Part of a small language model's weights.
Size: 13 layers, width 192.
Each number is 500 + 50 x the weight over its row's rms, rounded and kept within 0 to 999. Layers, rows and columns count from 0. Numbers have three digits each. The size before them is the row's rms in percent of the matrix's.

# layer 2 attention output (transposed), 288x192, rms 0.205, rows 247-287, columns 96-191
108:380544566536527456468443524494485493558501517554454505534490495513415525525429495534541501496532559529513515521425526486566528420506480473530543546576548506473415602489557602540424519469539454432558482445581435535501463501494476427521497499474443524512544501465541425454527586456474436533
118:341463553443530460419483432436514456456522493521539495507525544501550480533492553441467439425477453504491517513470559556543482510448571525519515503487478525474504592449460469455519516442446513451489492503421496550467438425552463583614476529580488459532500496551435556505494489473475548430
107:508540471444533462459561534524499533557520514486389498480440471432554437506538519466513478474533513525477492374427565564462491505484506562467579464544561395512517480409612479458566497430477463501479435494548519448461587589572462544566540495440450580370602497530490380552397518481479508538
099:549507545522533455403440534433530490559529545506532535520412495471554549474464441509480399425501459523494477472440538526424497548491476442515538369459476543415528515547418456557436444405544511533552470570492468413557600502521425521616595447492488533632497558471538498503542522487459455495
105:532517526557449455555516484535524543506441502555593545512528460479476481464504514488438448519477503501457610503512556406502500463514504454401368526606550558490541513454483481403495436485393404493368473461574500417471412432489549484461484446558452629562461484491432514489448505552452450519
105:461536525503545446544504471372444543496557559504529572537393550450477515514419440562519512535574530510351469370462406510501525476459479477500427583509504487523535492532547482533515504519549497488524477616490616498497443464551551567441513527560540463458486520542473391438601522463522504537
108:481537494456523486528517588522497489414586540510498451447493477495491504454509505495591423446591495443409493525518526484588500536463515518483545544478577491474606554490538499415474609560589466504524502525439521556523477526493469477496497478498541394484466540475551544487464446491526468510
110:547557524518493536524509544590519459657551500471573428463471457463417511510522351513531510441494490539425475441439442417451468505534453534467521474464410533546509476440521479459535551475503496586496529431516535577502500566455503480549606460553430541393452455557481428411511539441432539470
112:483492497549488531423458493500462579554537534499509500603420525494468430460482508602547460437421523563378528465530452588563521630532451501440447478445520527512434508499443477503527534533541440569507524531542562487543582543520462370484427484491478435477547542635500582438485534501458604499
095:502532462542540581571478438509403464533492501541579532498430460588477581467508429468551531495478539472480552561517583437450504475501541506444485476447489520494470459551417542471456467532512532436476616500529596515425450488491540523485469457515537431480611418411471484486509465477529542449
093:577523507527551484542521541489466501493528451486568471553512483505511547558456528515569536433443476481441481538457510552492484552523494493552457518545551410483473503404563451518542460506541540509444531491422551440530467552566499463468474539455335586484440547387466476521499546471511483317
105:551505456467443432429486501599487511469545465489446516550486511574444485481574580456490519566512479443544502492510518495536539511538555443527509501549617519475580518577509489445454576518464463422495582436490616496460447486508551450487498503581601464510495484464464419459532453532442392532
113:366550502520409531521525509546530490531446562516503408477584480462573534365445487501476462457432467525492466442531440557597571500437447483420528462550400495531625485492495504509546421558536452512478552513552492479578448479542520504523532478483476511493486561513516549503562510464397580427
106:556500536580512421573445488515473367519479536534535474537474478467472510546527511498371418493507517572485450463443358516492448544492506505442552462564470503462497532458458450522477570544518508511484564511442489544510408395503519389477493428530478604510444485546612456517482427507425536533
103:536506516545541471506515521494471405440506452491460440534567595569458518552455527390457537473585524594534487448481509424538545489528506547521509516459524535508580481394563525360470477521532616401512476460467458432422499470507391455479500494473535559615486505449481569524512425523483477560
102:439567471445434459415520498524527524423502512494509395453498495496502420479451502440454555429500485558463502468503514486527582551560504487580515463482477530560582445450434496591522533501581491460543506479534540489447553562543517566469502478456498519530511556577597572553589505499506553497
098:513487541484555543517523497442580532498473381529503519434532497494395519563445560504572369522483365510467499474475417458515544494509565533469469518511472386546517511432551547410570582554439505548525557505523539576485536579583477519537530554483429427486494469545575609515452501476563542503
103:519550420435413442571528436552549460524506578513499487542493458475454597506391535540484502524431402360490539399490439501592484491506486495550495476588545576464512530547476594474534555523466445500543466485560427463428499449458451458584501412504540470495445482523456575600427567483518530524
105:560525388479562484453547504573434466519586540511493474553504464426516458413550431490495451415449462533418451608433554434490559527462502548547500540481537522522516459510431488584505382533515551522533517589463503560509484488567529537549427524456491520584494564541548444543520542434519483468
097:513501461508465475573501483520506510477460530413546545515541410577435465633556533535500487548590385519449494489450386410525562503486517499484467473437529543585446455521606475554504568528447532475489448465523442506502516642388517504528526447449462580474488578514495546473486560537380554548
097:526488565521440487406464596452522631519567471562504527419493532460460479518512490459538373485623507402542483530438522568427424491487478423460473435481552538565478530526599468534489575489459499408516464563537516557427449593436490490488527467637503459547507525532449506498523486464457536476
100:557549439518484424466543436515510522513442532516492487499491476544483512522521511483572562483468516584485593461426501572475512524524544524516542489469405521433481470424477466586529387532488534533505467443513509494404467487430447454496633512566573464630394589511472556469542559452403550484
105:578520447456577463563594541573500464450411579485520455502496563590522532516522413428483490471443565537414557542461514522495576513441421498501547542549477572553490410486453563492460494496528556476434483452545527444549644426539588434501499525433506459496375578556551558541499569518554539535
093:495478456550480468554538463547480561476517482461469552492531515452550359566414541482485478425504468603436500471507542530524576489511506411556428542454532563541477415475437529541511560475450473518502528459471558502536476542465421499661447531580503442484472563564435446535519589562516477477
095:433532523542487566555520563446456566547495469515410530589485437541520541520422404463581449499572542519414515509537486541597460449485499562509490474428541535579477363465486526545514480394483549501503502434515494499454463533530431491542429574494595603543480440498413479524565512542436460464
093:439517538506599527474473625553597444489466550553415510495511499519501557416531556528611520477476554529566514589498500483400454516488464518478461523494558595509363521529502598478482578464494516422371526514516450435454466448585438477500488533477535534521528560465413495453515371474574501445
091:495482490563639438548563480497551447500503501601527432552420466400533463426472551544573457539419444467477479477484523475551442562659442473532478560483595453506476561537550513545455517539521447597534535502513440583441503539423492526433446538560505446375497542445473469462502551548536444526
103:501530547465506543463550482512472435488556459396483511491499543498505487515472501516465462527476493509420594499417491436510434515453588458510485415557494565494503558544433480592427604470521564432532585548445424465466509513464539559552520466398480535622471534507475579519455565559495466432
097:448505498457473419539433506474499519433404495563529419529400576551578522507469478560500426456510495511514548511520483438518564412585526469458434543472414468454584435432538484600448477592499588540512545458575492501529515401513467499431495534520467464599411474430486483437461507394540467437
099:581577434624539501521585538499529502500522558451501493440440499477458452546454501574545520504452510574569507448547504492477544478458438537430473490598446561495512496473446558465537526506608453555465500517509424534430431519486438543440543414501514463564482486482488550470581539480514516553
102:535512547602460431472401509452490475504472483534486432514448460520531548525479515452493466504482440489433520398466518571512523558589430497419456498396468560491482469516441452528417453537544432535520477595581496500514505425449506479408456441561450507543518456478530509581427481509524523526
096:477507434577448491476461559510459540511533406454592453466519535562442481560467450514487512492478454410590567513573389548520550466486461530581502511482519561557486444579432553464518509448506504555493482478530541612362471566443457496496541532529576525483533500535500485441412435503519479511
100:527532557488563500519530488484490451535491481572502472607460481499532583495524414412559558494452494527533541472526502536531426519543565467447520570545528523547415420569520493588526455453497519541551526507565501456536447526589559466579466491531381541478523540526496528580491524501398520355
101:484505494514519556471554560590509515551541463522491599534553557373458499404458561533510535584555570478443516407434483481531484449554463530549585512527497473550492457516509456481570513444467487578512491475452462662457475553475482462463389463544506492442595603586459514497477549595502489526
099:527549510465513467528511508540534457486505566520529458493564478540429534530554572544442489498461473592457539472447578493468410491447446487552491547547583484485351604483565592492458508480451482589414412503492526493556538555512553502486517388494479553411523497518481490542433538486520564538
096:424574477547521485536520511528519458560404398495483529573444594526495508426408377428468505485528530490461507546480519497438494516481473521441560457493489572497554478461490470530533443468464461476474615516505499533438446511404582527503539533490472524523490559399594559499458573568494598472
095:480436577531415563549433518472425581482516500508559496588504527437363552508588427554650505634478453469537533493513518510535484485499442484529468565553480595527483428587554509516466553586444554464530472504476485615478456578417618480566483544507489542602445568542499486551473505527495531532
103:453578510505481515433480622605506484474460483464478470457464534482551564472465460416474482472492587493531552589456461495425479496431511465516507523463533489473586509480487555522417461483615593390515525612446545501481487474566492525532514454508523547496499485514474423451476495483620441497
100:544610495465484528524451461472583562523434520473466499498520455513568524497522480463482509491457515457588430519469493506532598530542519459616466380604542512481480485493496471512538501445474511481402466442525567355555559489454441548527528492438464493510448545584496437487523463491473511514
092:446453477495464499427476521478545513544427540427481581486505489583521564535498525541483494565582440553570543521506584424582462435580490447578513597497523505545546583541522504453561504518563515489452465451540476450468497458487565512457421510462577548467509488515508547527522492516548494548
100:482587513480509499492471504511556519533377511571420578533558480519572467455458473527538479475522409501494453418610578472505447486497497465510503494520448481530577459528504506442520441547510372538594540561526538526546560486540491476420467542527516478479513529555512421504429569461569463439
# layer 2 attention value, 288x192, rms 0.218, rows 248-287, columns 96-191
125:427493435549536553486572500512486509517497577428435420460483525490493492527533386575465583519430482488571476483392523523495447501425496501551482622562474523479581546482570571426536496488416489447554542538504515498509394510475555457529559506562531576501538545518529467413549619546525556482
105:489499477484577520510542461433534431438490479509485521483542486430581566436499551520424485511462571464454494459486483481494474462476563445551421453486576470503411488436407543460537475488461429504515425477531537459500524449387449504515545579583533471654478499510574558472522533453513473539
102:428479424506473423487489516593575437511419507514450529545490528462468444528473527495527483551612439521533429482562454592533554515516448463462503578520495619498478453542451478513508476542507435470503476548516439550442496563389504596517403543549416454531494518475569510516461528508491636422
104:551545561420488500521538394469504476556543532517475444519457479502550549497491434500540512440450466489493439597500503421506607623416478527492447490545537548463566453533522562574402530407553412555497536478532465543495602502550368514505490538538474508470614485434550508472439440545404494449
109:511502477487429535485448467489494497582466490557429531446461593558486502489505543578465475423473495466422565539522495498477460634517450493471546418401559547480467592484527455493530459437497509514390423456502495553443468527427607529492648490397479506485536479522469584606457460569423531489
110:513528530502530549601517556447647552468505487395525420519458494518439535411416517582452502516445428473519509550489544496474433440544517430502530437567453464521477442476536477432542533432487471450429487487480491593510464492488506488455513460513509482564511579573557545492502541506514417447
112:447419561460490485495488466565496447453504515504472494608520484502406466569482475550459536452537522476524553587497529431600483536548558566513479484533477537494547477460535542437589489510475386627564520453554454507550555545495589469494566394550452388490471507567544390549512499509484518534
110:519466547540531601484534501536432522487485501519538438561516419378536525535414558435478545487522495457412477523476488584596528547572508483508487545493494401497536664630569428508395520509455510514468509578532518491477484517392455559533459580541437514509496514505488505469437520563393526475
085:440520534580448400512478570485483370452518505547495484523495468532508466598487611517400513563523577460494505563478528513554525429494489521568613510434619466436510418552555513482546508548589455556466586433542567597500549473542516478520526579536525553512474548508509476516445508490503493493
094:444543600453454505537535425535519494529430584554460470539469567470486491547494418569527509483496469477537554485459435453495409487483540548497511493596534539442547551435471439580528543603516561530455609516507503363537439447478518496509473488559588534571540469479564464491498396450461488400
102:502518465544540587459585551388507536609505454352544477533431484504499526579523533528421431514422536517573496518559591500496569432523493504505496588523490472441435456469542542426436386538540518513470428507434429552526527530469520472512466592508412498503489473555441445429523450444474498504
100:550493499555608499493519479532533579524511488573585505486515483473388574641480572508482620506549440518547441476524538468449423440493497477461457474449462420578452582517434467514508581486449507527527546511477434471461472562539414511446521444435531472460464441408530498552476473572467512458
109:454468513537611564553496488579481508502463593458423535446462459528459558537489548535467552428519463472517450498498499544507549485528435596411502484509528438510488575486464564437462593482500487435440573449464444542479546505535455590465541549585594504512501488468480491473601495571557411575
094:432471429467544549464529432529583565539498492350571493526451452523492621428502516483513393565513477453541471503495462467502470573500559469547500432576569462487376470542479491529471529507524418558397384409488489426533578438519580554556484503438464523482514432531440431461578431486465397515
096:449445434481550441572504476493484558538527553510515573544432488468466444557518455473613486464556492483533388545481469501470501521416486422509539576481465490519498562546469466523434550549483545434526419549466502503537433618508513571517464387466457502468470484448473460521486505565536491534
098:533463521477496439474390457595454573508528556514484514529459488523461536570411531576433519538447528492560496558541532524443557556438499548422539484517519587540504543453508415465544453485515532470541458503503544498528489357474537551505511378504577496499438480371467582550505611593483413550
102:517516483483513530482513519545510537512460532515557526561457510499466481544483439505517674576511518603587511473508472506480511483528501443464473441468425557656559565522514468429408468496575513541474405519384537523497574520606457509453495509530456444466501548454505468514564531545480563486
094:486491525492514499536404548422501542576488492469483553514456470573452537503559502442567616422503587455485557516554509396520487446475442481518521475458465439557555520473438560503478452480508412559448488427621571452375520480474480469512422504481541503519490483458496519570482450572570539440
091:428487537562528499399457508545503572565315484432496477548459575470425408487500469491518458420542455527501482552492575481562567483477438529386453490483451573510456483577435407497418561472435457529526633517495552484435422489530513513394501509498549426477430458457392494487545505568486479497
095:473513511427427404474491507408452380537515504425515451524547454505538500509491457425473405404457531534531578482557620461576469483555449562506409607526452554429557406488475489543470495540446537477525477508545540430443568464503467553542517551484474459482448575525507485589522557462517519523
100:574490457569437478409516477486518599517531441454498478526512568429522503585500426649501472496609400460537568502581413461454570489475505458494496514514445461520515468524556601532413460389482589470562464503527430524525518532528490473478519475375481611466514432539415538480557485491533461550
096:451480568501531605521564493488554501582508463524474455529480441516560464486531548420462495536516488391490432540498437482471389419508507432499520491497463501480482474565456416522538472498490387520510445494436550490490434433540468463515403513541496533442562560509593487547550467544499501491
087:486493475409574464476491544454550486649503500548460436522464462467438567524576523488544499435478516505460507460520476498497478558474411458527484496519533506544523529497484522509447475609520459543551503536575516489529484470560591533415487462493480541578537369398490531459499459494446560486
093:528497528502430548419543498474604553480477514495587351492577471496389564444597495537533509482450526468479533465443463525460473463493516503500410486546405378463400462503453503461444540614507544502500555504504427578545618449500511452430548504620458526482507538465468564467477378443462509527
096:577466418514458489493503524533487384579494413587545469487472496556571456582475483521489414533511481468428496520518541485413527486463523466569599446516520480534567420464505398487536507538533397472516430474500479438560497539485478674533365503533552517427581527446498498537456555533522461485
091:503489466497468544465434438419518501597505506497496504524536483485504395562466502537602497482550496549390506491476512486472595525473533537524510497480509612478503538431456518523586484500535514489409596415501514432517435455533562545511473474515524451550432409540423600515552441644490465466
095:417527475567487534538487610474562565545449596502522400503410484493492494534546554409584488502489490462487561426538519433622563523538505488422354477575504434541416500373511440546527453465534510495533546561465481513492561472563494484387478480519572472427535561421460444447609541455456521538
098:479519634451555530399591574484496529575484519421490551500555529479497568533515523561490427496505397466509542454515436468548449488583571499462494506533498577523421531441505533473524489454563497527491557459481531476512455492507529478490489575460494548512502480567447604500550483517444422527
105:419411390425457480536466455514484444390572386556528599518576597614521463568478501557527536517473528493468436532554572481515501649430526459492558553415567475502513512479513583558442562428491496500608484477519494500504526576451428505514451524570408488462533574414464519522536520610539477465
100:411494522449518564529548477464477500520559534384479517504550495411403490493510522508495430453532545530515445508524440493477466578522526547671443546518477619515493523505570584539558539471459479492452494463463500453447480475560495471513473532480440520455551542499476452513603552552533554473
087:539478523430552548471577514492439560389491454435543617472495499534470544432468459402469459554548515505513554454472438521500579530575554584464544601512506544445562434486468609499440486525470491481487550548478534428464486478542472451515535494537469515570553487457445513466452613509451511598
095:504494608502377523519586455517512492461517548409466449475469544454461505618474414535461504433525558491494564484549493498496479438531514494547472512469437544476458463414542380420541527545527527445382514547471509544494577515499451446400567556429617493471533487501538585449453467471456503438
097:489455510507478488519532398546514457485473527471583461516541410531484518531440548522593471438473488424456545497483462527475496544408539467460519513539521523459572549560544443504482398466409550381564555563478450480417523412538572491463436468461523403554459529395419519435497461549505471537
095:471507471524441534403377473531505462544535388515470534471431585594511358581473436521553464466499552523391398558487456531551537446438473457577576475461571606518585544461572466471567480483486512476459493518494554463457469574521446531581481490562660579507549502529387552551576524519653505425
090:520420454485507411491557499549540526581383422454429455466491485508478547531489579553518572530533412498515546448497586505532474445556564459501523426486487398576510484558522600522549505529506608574503516523430489503533448386529492419434525638557490550420417517536538468578552453482533476473
098:521510526510455552458501549457593479479472547474494536504492578382523483546477509452484509454530431529531530478477614506522496554523624532465544409507473525445450463525503507527528484464469506475539575637509532516457519482526554443410461441448501387478503483562550532508572537435467589578
088:605510503457485535515525588528453454482403523449602507442553518498416404461539532430575428474532488450434520516584564560518419481546466576453404616444552503534472539560473486555574484596443449568486407508586460459507554546455493479475498461442491493471538567477484433578489541512508557487
092:549460563475527430442553487475506432567501461543517440520532566378450525490520492518476479487524463561528516510580530429586552486566519545475508493562564481522492479477383461440487448469478502468568436461492482544523504574541548516573456449476530491501464571519545408451434428521534452473
083:492515429483482508464431524457530630533483454488538525516423510509551521402500551344589487570545514500509473438408490484513469482438548568523535509461520476470468528518428602519555380484503523498510474510463444581459517563469413491558556474533500509505464611463505494489529501505525471456
095:583521437444473489523430484488487444498523542542576589469486518527506488536510457456536460508485543426519444531454521448428456490468466506539611527393468464531575506554478484591572528458524511480541432378618507575501439541511495432539324523422506473553510478478440463466532512560493402494
# layer 2 attention query, 288x192, rms 0.255, rows 256-287, columns 96-191
087:486472477538495466462551507566513498494465504506506520522463525448385562553576482585425649473580487480514494465464415593561499538512412517564435423540470456502485523540403475479471517511500534416553467497608473498633499512463513532581521499480500437510480504467474475520523558586438514556
109:467482534545490459555510532417481489570518559510540441452472551466519457497429506517433538514572515490496533566499414481453461401544513602591470559477493436457489588429581536484408587511457480490571491425484506531462511434539569492463569557546530545472480470396551529504480466533423400497
098:449514433634466463487505461446544544568462412529446422446459498510511441551485446482465543454520430496517542485455512534500397551522441530527410415470363427574536544487556515529500578479454555569485456501445477556468422481481465554400562530547531467572479528436534454431458511529541509482
103:511546519408593455473462524497449518432555578560525487492499478526438505537452506515509520567438555502460477550568448515472572447530498488583555454502671510447520522488457489511494458531492455433569550527483457394499574428467512450491472487500450598531520468430468529520591428408504542497
126:563423489552477523536596451402460564565438506401469414456454483363511460507438493497500548448592462412516477526456446551440449551510474538485512428509429543561491570539524572511546519504452524582559457566524492505525500538482516569482550564443464514514530568522568443491447590548491468523
106:349484512493502447414582576525431440537491491462452517429477476429517478375465393429461460477526491485402469518506523450491521511520499509463550462479438507528525522507435428485474497493424475495565463575405473641492449560450525476450484488505552460538552580464537443374486538537521463464
093:455431467431515511494482500467525566499580614497500523499468492466471430556485420519521516564500641506432492516518511510452488500595533543535521424484463487449536571491396437480592527504525482534501503510566473507472554498581440555534553447445461430550513459484560517553378379575482482515
100:516533509495440494549582500526500423531558511475509523517510493423526479473419430606466410555516506477419438451431391458453458498537391585417441580475454585458474522522496476576463541483500427505424490438419521442581499520421517504477508544511501525469524497439492451537509524518486521507
103:430599405487602562539524360612508508487512550548555561525526576431534525514464572554576564471506454562415493533506498593476556491496488543447576415530559546413503459544452553491485467532399514541435498496434532554521516421552509598492492482523517524510469447473455512556576490532509493406
104:494465495486473533435484552528501584514513504435469424510486524463552462483520468484476506490473462468473396527479439511428446556453562484498518534493512481555508479540562490425415547490499532506514498516553410470511496488456517547511530465510435483546561471531514401421419540540506366479
102:486522529492543393503468471536502481499527532558536437447481523522473535516503490475447538446458492485465509502422485438464449606427463481503536468490426465497557542539523436512513508494555535509480479487488581521386515592484478461456566508469570527558520518492628387503597453535582424539
106:527509519445546472517623446447432400408525535511431520540459525527433528538481542448584415514518537504501387486526551557549448480556532483494522424401504510501547470411455520445525503430525549576459401420476534579500536459471495465405552468559518529428469388493544555493480441542474538517
102:513453558517567493413491527544528448554542475565442474452495443455480515533605460412530461418575480627509633489526436477618537535396496527538510552499633550517429570453561534487602609494585483524488462493526473488521511581525465560487471506525539510532494474510474478475454565480511466439
101:539504526495530508555543489660492312576428498532568492388574519568511455424500530424533630421485521510465453513509493537484560489507591518590559555521559593502570468462538475512507398453522497513437506515541523549589484549507512536472530562451560461397464537540512469542551489575526521548
103:504490502574452537538532488456581539494540456483502508399470508544496534511467447520541626457500567490604509552530487374518463465537462449541491529560527483475404510534485397577477517480524559521462427488418504482427393505539526527477478512554405514602506464501551562445433445529462472479
098:435478519596489528523488461413435603553382553567468549488538551491649436459471533521522480434558473423529522518544601476403469392493443404453485536476551417529489487524514473474453470465518485578512492559412487553511444476476547468497554514465530484560580457600416483499496501625522479587
097:487473553429521545548495594539504512491530601492585516488585524579445527531454602485616541524480504491490428547530474483538495436512577444503586500434595551314501431495494442525457443578539475443526510581550514530473566519569436472527505463434566452474506516602440479444483407532502505466
092:577573560490518539604485513532475450452532525418540473579485555353405542469577456507558479514527512495558424531511506525499550486553570516507535539563455486486424498480517520399530489564545432468397574485518508481481458428480406559441414562559486551560534497491495570517455524534527527464
104:508573502461450462616455465476484406422443572542502455423493531504490579562458526566518475547532421566545512517393415511443466436549514485507574583445539514506430457477477502570551499443527430502510525505516544518504503486523420471469457553525524497454526464538492535577699622479470537532
094:536424524457528470583511521548574514428416569540556633483440575536494564517579581524555592503475439521500452496407576467596538599466466476426530561489553646517597612557495516451546520490540456434443570535545479417463523479537523482539513496490475521489506536513541502505481476536503439563
098:541502526516436642486545497619504509589525491528490508521474451463518532503422460531494411545513436582523398498488510629501426447537458546491429444484608579560451515501548488564481463486496494563612528551538589489457458535487484419592507555548570451517511465531478528468518505505406566473
095:491486552450503548506482521533537512577480567530504467440571475413383531486496447526484448460613527466482482507505492484503417473448464619552475440499488470496448403506512443527483488586490503420519527472463531433491516467516526475456668561467531474463621550439531605524476470537426572481
099:497528509542455507510516569475494566460543519454322510574504470411510521522483525524457438522472482520430461471487482488501536499438438521492451532445491406505450449541464584556482508483473487531491543572505501551524486614458477457445475494485490471558442426408454487466522473518468485632
095:555557530490504548410452477500429495518403478394467573525436524389534536505533554498453617442509439525507565505496487527536432493408482500495473437559453523458559471529559534442449507459576499479462552557571570468486428569481503573529505474523514489410504585610464499415504514460504573552
093:525525539490510553594448511488549500531508639505541507449508535534437599472469517359485496586568510545391508440437423506474487445579428520534471592440536410463446480503384488566552525485517482476495534500453581472484549480545553552437516447546460561518553521601566495438550532522559553462
096:473467525543543507500459549480526539436500470517558489519516390490480386530502388485535534513484437504569461557536469406498550513555474488437461541536481448447588544503480437436551510479510473515496511571399666455507552437456584506453475542467512423508509506498491495451494468500412500593
100:465495515562554478417548481542564538527408460495495598532563487524628537485460494482442507485492385463491500527448489497397589545478560534531590434572375545486546479581425509503483433539526530429409521513472549510520449436472483526474579554460570449536488467437414544521518522422525542456
098:493486444495558489394391607482533458499431505549561462432508578565525510510466468598460449503459555517467510571607453526546446621440482523488580547495448578405603498509529555505445535448460555493479546520553514498529554478524503553461396478581498512533486545507527495560467525478431420360
095:533491515497426462409513486537434503547550470510542556483457520402539390440501484546407594531548493399426465457518421524544492461441508518540552532368431473535528530549508481432462514416499569397550478462484525461458500489471547611568493487544492537558463544592446438417523515509552535467
094:473463508626492487505415532439478592425481498528495559402487455495531529471549533545552515500567393579550469552480538613538545412510526484496518509447459539444487503527489507570536538463384485526461487487560437556531452449472548455544532476539498484510494488336418544577398478435490467489
099:493466497482592440429521430514423540462564437373548450501516585467560532541498487504377473491422500481464516558542543500456443408472496386460488570524536458553541374524472502501442494428352532512472496533504426531591456525448554556549547589523522521536600446497472470431494517530522443481
102:498474420491474482496515445457524441494456514366479515513426542439527387413415504451455457490532518487558502463434447573421440510504569525437581425424519500538517482518459490482495443505538474474576455539414514540460456476385517490455565495517561504551583501392484488487531494527485599548
# layer 2 attention key, 288x192, rms 0.257, rows 256-287, columns 96-191
096:455445551481504524415529520525535504575534507500568493516517573605511459588426465470415453445475425505498399529454551484468600498520543523460406462564473494484423549499442466412612493554516393505494480554471553505478523441487483493467482518501497549462559415459598544513583455507585513434
087:548444496510484552520608447541526545467547418491503471480469490589507462492454589463486384533468441549584472470356517544480512495461643529504473425473505508578596505568408511448491550465425468402609409489424504445534507482479449491514478468437462513474547521477449551406456486552464569540
080:465486450459414575554537522520477517493471477586433488525493471504497565483527512407378471555581518582419472521450485518502545447475485428496557531479422543443450445488514527540516364548575570490558503539432538513544532478565485499377531443436474515448544561517521524457582555436467464557
105:511493446589544488509528451519512563497472562458597552597474619537479537516468591467549521521557429559568521457457548512591546458490543417521385562530519449549501367426497462485459497516468493479448453499538499501530436585557533485530424563547523388444425491447449492537517433539461449447
077:433449598514497510503392494596441462481512569492421481521468553527541489477568509494593498528431528530551571523480539529496466566563451446464496448459444453468478533530486517413515505550438421506438531486512494552500554436465591462553499484532477540554470486516517592529504499545567563476
128:575502473496571425528483553506587494469489575570577568587555531625436496550465521576559456502469401503409446528538470497519452433482474522557531514507591541510508447417529462491470541487505502463494437504449535560415445509459498463537466546498562539536426558466453485441535442472407425477
105:457509467480465450461525503530400504525483502500565560541504534524431503469497574435521529566458521521607581402486457524451521590472484533570482554573459478524470498445615526518460479467489493475450461506474482510551371539488602491443506450465527517478537535487367339508458522521439476562
107:526603562526417506597502562560534563490507445529486510486511487489510466487475512505609438488465464456458517498462415509440506602448597469503458522428570485531492560478505563543572406492521519524572483530426518471574562510602491539474547434574492531599471486560536482519375474475581517424
106:360586521506486488515546510628492530581504548516478452491530484528480417528489491471530531370545410553513517569445598554569480533474611469545315483539585526501533517374601525536602505581446526514536516569451477482525439512491439563481391517518505529468448584502545525531544513563491508481
109:528508442415463489458469557530540500449551530510519433554395511475529483489516530433539528480522563473523536611573528569443566605530547460557573477460487481567510599498522508477481480603452558461489430470505478547602520467524503458475465533402565534484510456405452590481478418545485506563
102:439546463508459543550422453459476530468586508471525399471447461547405455516529516522413407608514533531443494588501413525490518554504467538453441479447503508477401532528496441416478515430500575483514516492486581485447566497511593500568513453521444537432533510460519442511613455421528441519
113:515510468504514539494452426537545534435539646419635456468512508574484436492515531494493599517438489488454563515563537505567515460499404484481454512514508480481443464501463470544438495389418475574514480498524434527551446479508459542494521396491558457517496557473513450569510525465556530525
104:403482524474477534472547619419557559497461480520445489489440334473537445497483615558475508510494547438566540533498499492481469475542497650427454500549505502539553535508516485497474557544532504484407584532643558522443479502502487555445426512456560431548532526520449448600498489442504440591
107:532517508478561495504404442484462425426482574451408594551485454454496577530553397499468530503450480554520503622573449428490518545572548459505490517525466457463483544404625451403440492603561527494422417532521419478460441436506504488607532520478503427561443502519526482508560583454468469477
107:524541456492612558473401522441432484535538506565525501506573468508552481477418573555503545408422515495619415439451537435424434515413474502441471498534519517455569530491537553514426540475532521501457483586520477560560460493480504457513308508483458513501477529626514447464522456506512620478
103:432584482519487461656426443490567480594542506581529440504460580490500594574499427478552401475546501513453479548438505540491521540511479461523471505531482489459474498543488472497493594495596570552413447512492477523552549618510417553494512446511564557494443490512444525554521450562588442550
101:495428501473479512423520496601516497499577567475493545541458482571539507474452467534507559483445591600455589476545561434546448562545540536477441507475454404512533492478551479467572503611617590535509420441478501584482480522435538516527522439564474524445558488428534461500466526510529493411
107:525507454444571485423376554553464459454473540527541516522510559556482548524508571445525487504471502530460443531538571523456447514505478434384497510469508475504490478425436490518456452550488472488555504416569464403534555546498589528492497541581457444475380510502455541560460444501594479523
106:390431598537565584588572456556557551481490536602435561535484526425444526487556481521499514557532457455513491473450452556463536628546533498506461458484525414505490610415469461467499399475447484564548460612485477500498563531619564525618499546529478452486518446550497535456473413530463432430
095:418658445487549454472495449437492478470498520534452546497521518589500588490530556478391494453569469540429511502586451516527475542516461428590450447522468544550513591446508459555466472536464551497420554495524525478530428518435576518530494635469451534379616466516440542523443472443497547446
107:552478494500536474487570507516421584412428449500470613495518435491580530582478479517522517442520443511515575558480513519510585431449518401601532530522449558425519528557572556546561446537553511617460567496532438616498533537485456622587522486524509443532483522464573546464559574446515504473
107:498436528462478579533442509551545493491504519568500524502522542571574476568551530628499481562579501464535440571497361470530541566428483492453541454496553470499473434527484531486527468485503464568477463408462531558489530483385469564511501427401459586489532543518590529451503496478595437509
103:487494458517497544505500548452522535562610536565505484495452487563531453559442463512446556526539491505407435451484455487512501441479541453490550527500457569592536436483519575507508428519438483557455457426478463433582459515597478530513509549536620512536465500493439614535491466470406499386
101:522513509514565471509501489479552578432526508548443444461445526489651550416527518502434536528515504572483530615535455557503480492562485527537518519491598529464564497458396609481514478495624458469578555477419463545462439466482376462544433568524483580467454485497535488554423582500544553511
102:547440516421445437449458498555470450502452463500477521526520597522498524520495557454467581548480491440443600478400457447463432550482594553398509479484488426501544614420530483494587464440475511517530550573411475586419478549477482508431575564437546540506496486532499452422514461367489498497
104:537476511465431511438500446455558531545466459445461434484498422556373491552546563510478497502435484490489569431468551539530443602527536528552438460504564444526528414478456499581373438564513527487396471588412476468505545468478524486584496516512565474396553440582381453558494513468572477426
107:462430589374515503423468465566561471585492448437507466458495532493489467568512434466474446522543494522482562607485515617505553516568513461537471627527538526450513569514482505430510560454440521511549464511522542630520560473506498583434500474494468545537480601550494603589435496502564517481
103:583516548498491484473535440542520570557562438457445496542500393515496525470407512505540510530515555504527469430487474473495499561460532460586493522415580454476461603549518579492528590506506452527530447569532496474403496507565575451547505509492372483499504534450584549582407539495468560493
100:478480510508483523498556462545441424503560534503456496532484549461545539448626511482438474526446630571544537572391448593472371460508527392490520501544533455501463464450510501569530604440520503521509429513474508467465479429551493442490583575554536534505454531551574591442592589433574496470
100:452523519514507564500493503448547526553546507504520514488554491575439485606564428477478536402555458479498497390461447468504493452620453539561565527486390501506468463512525465487496468510486503461433531484530553503522368567588585558481422462455497506517397526496440573510520446562454600484
099:483486501456591545502357465462499564481510459486529517553414504463497479466497360478528546553462574458523510503470543575416407428550468496465534509546518565546518473459536550510484545523532529427592501520450485527544467460487546534505522492455465543501427465504482509474499571473556513518
107:479514553505467596386518530458539470561488508496540445481481510521529420501502442435487621551478497484488445552435564495432463474519494502545474570538462485484466550465511495533512413532485392519486574553420625554448579493550419484494537516465552529527483431503525467434434458447455431497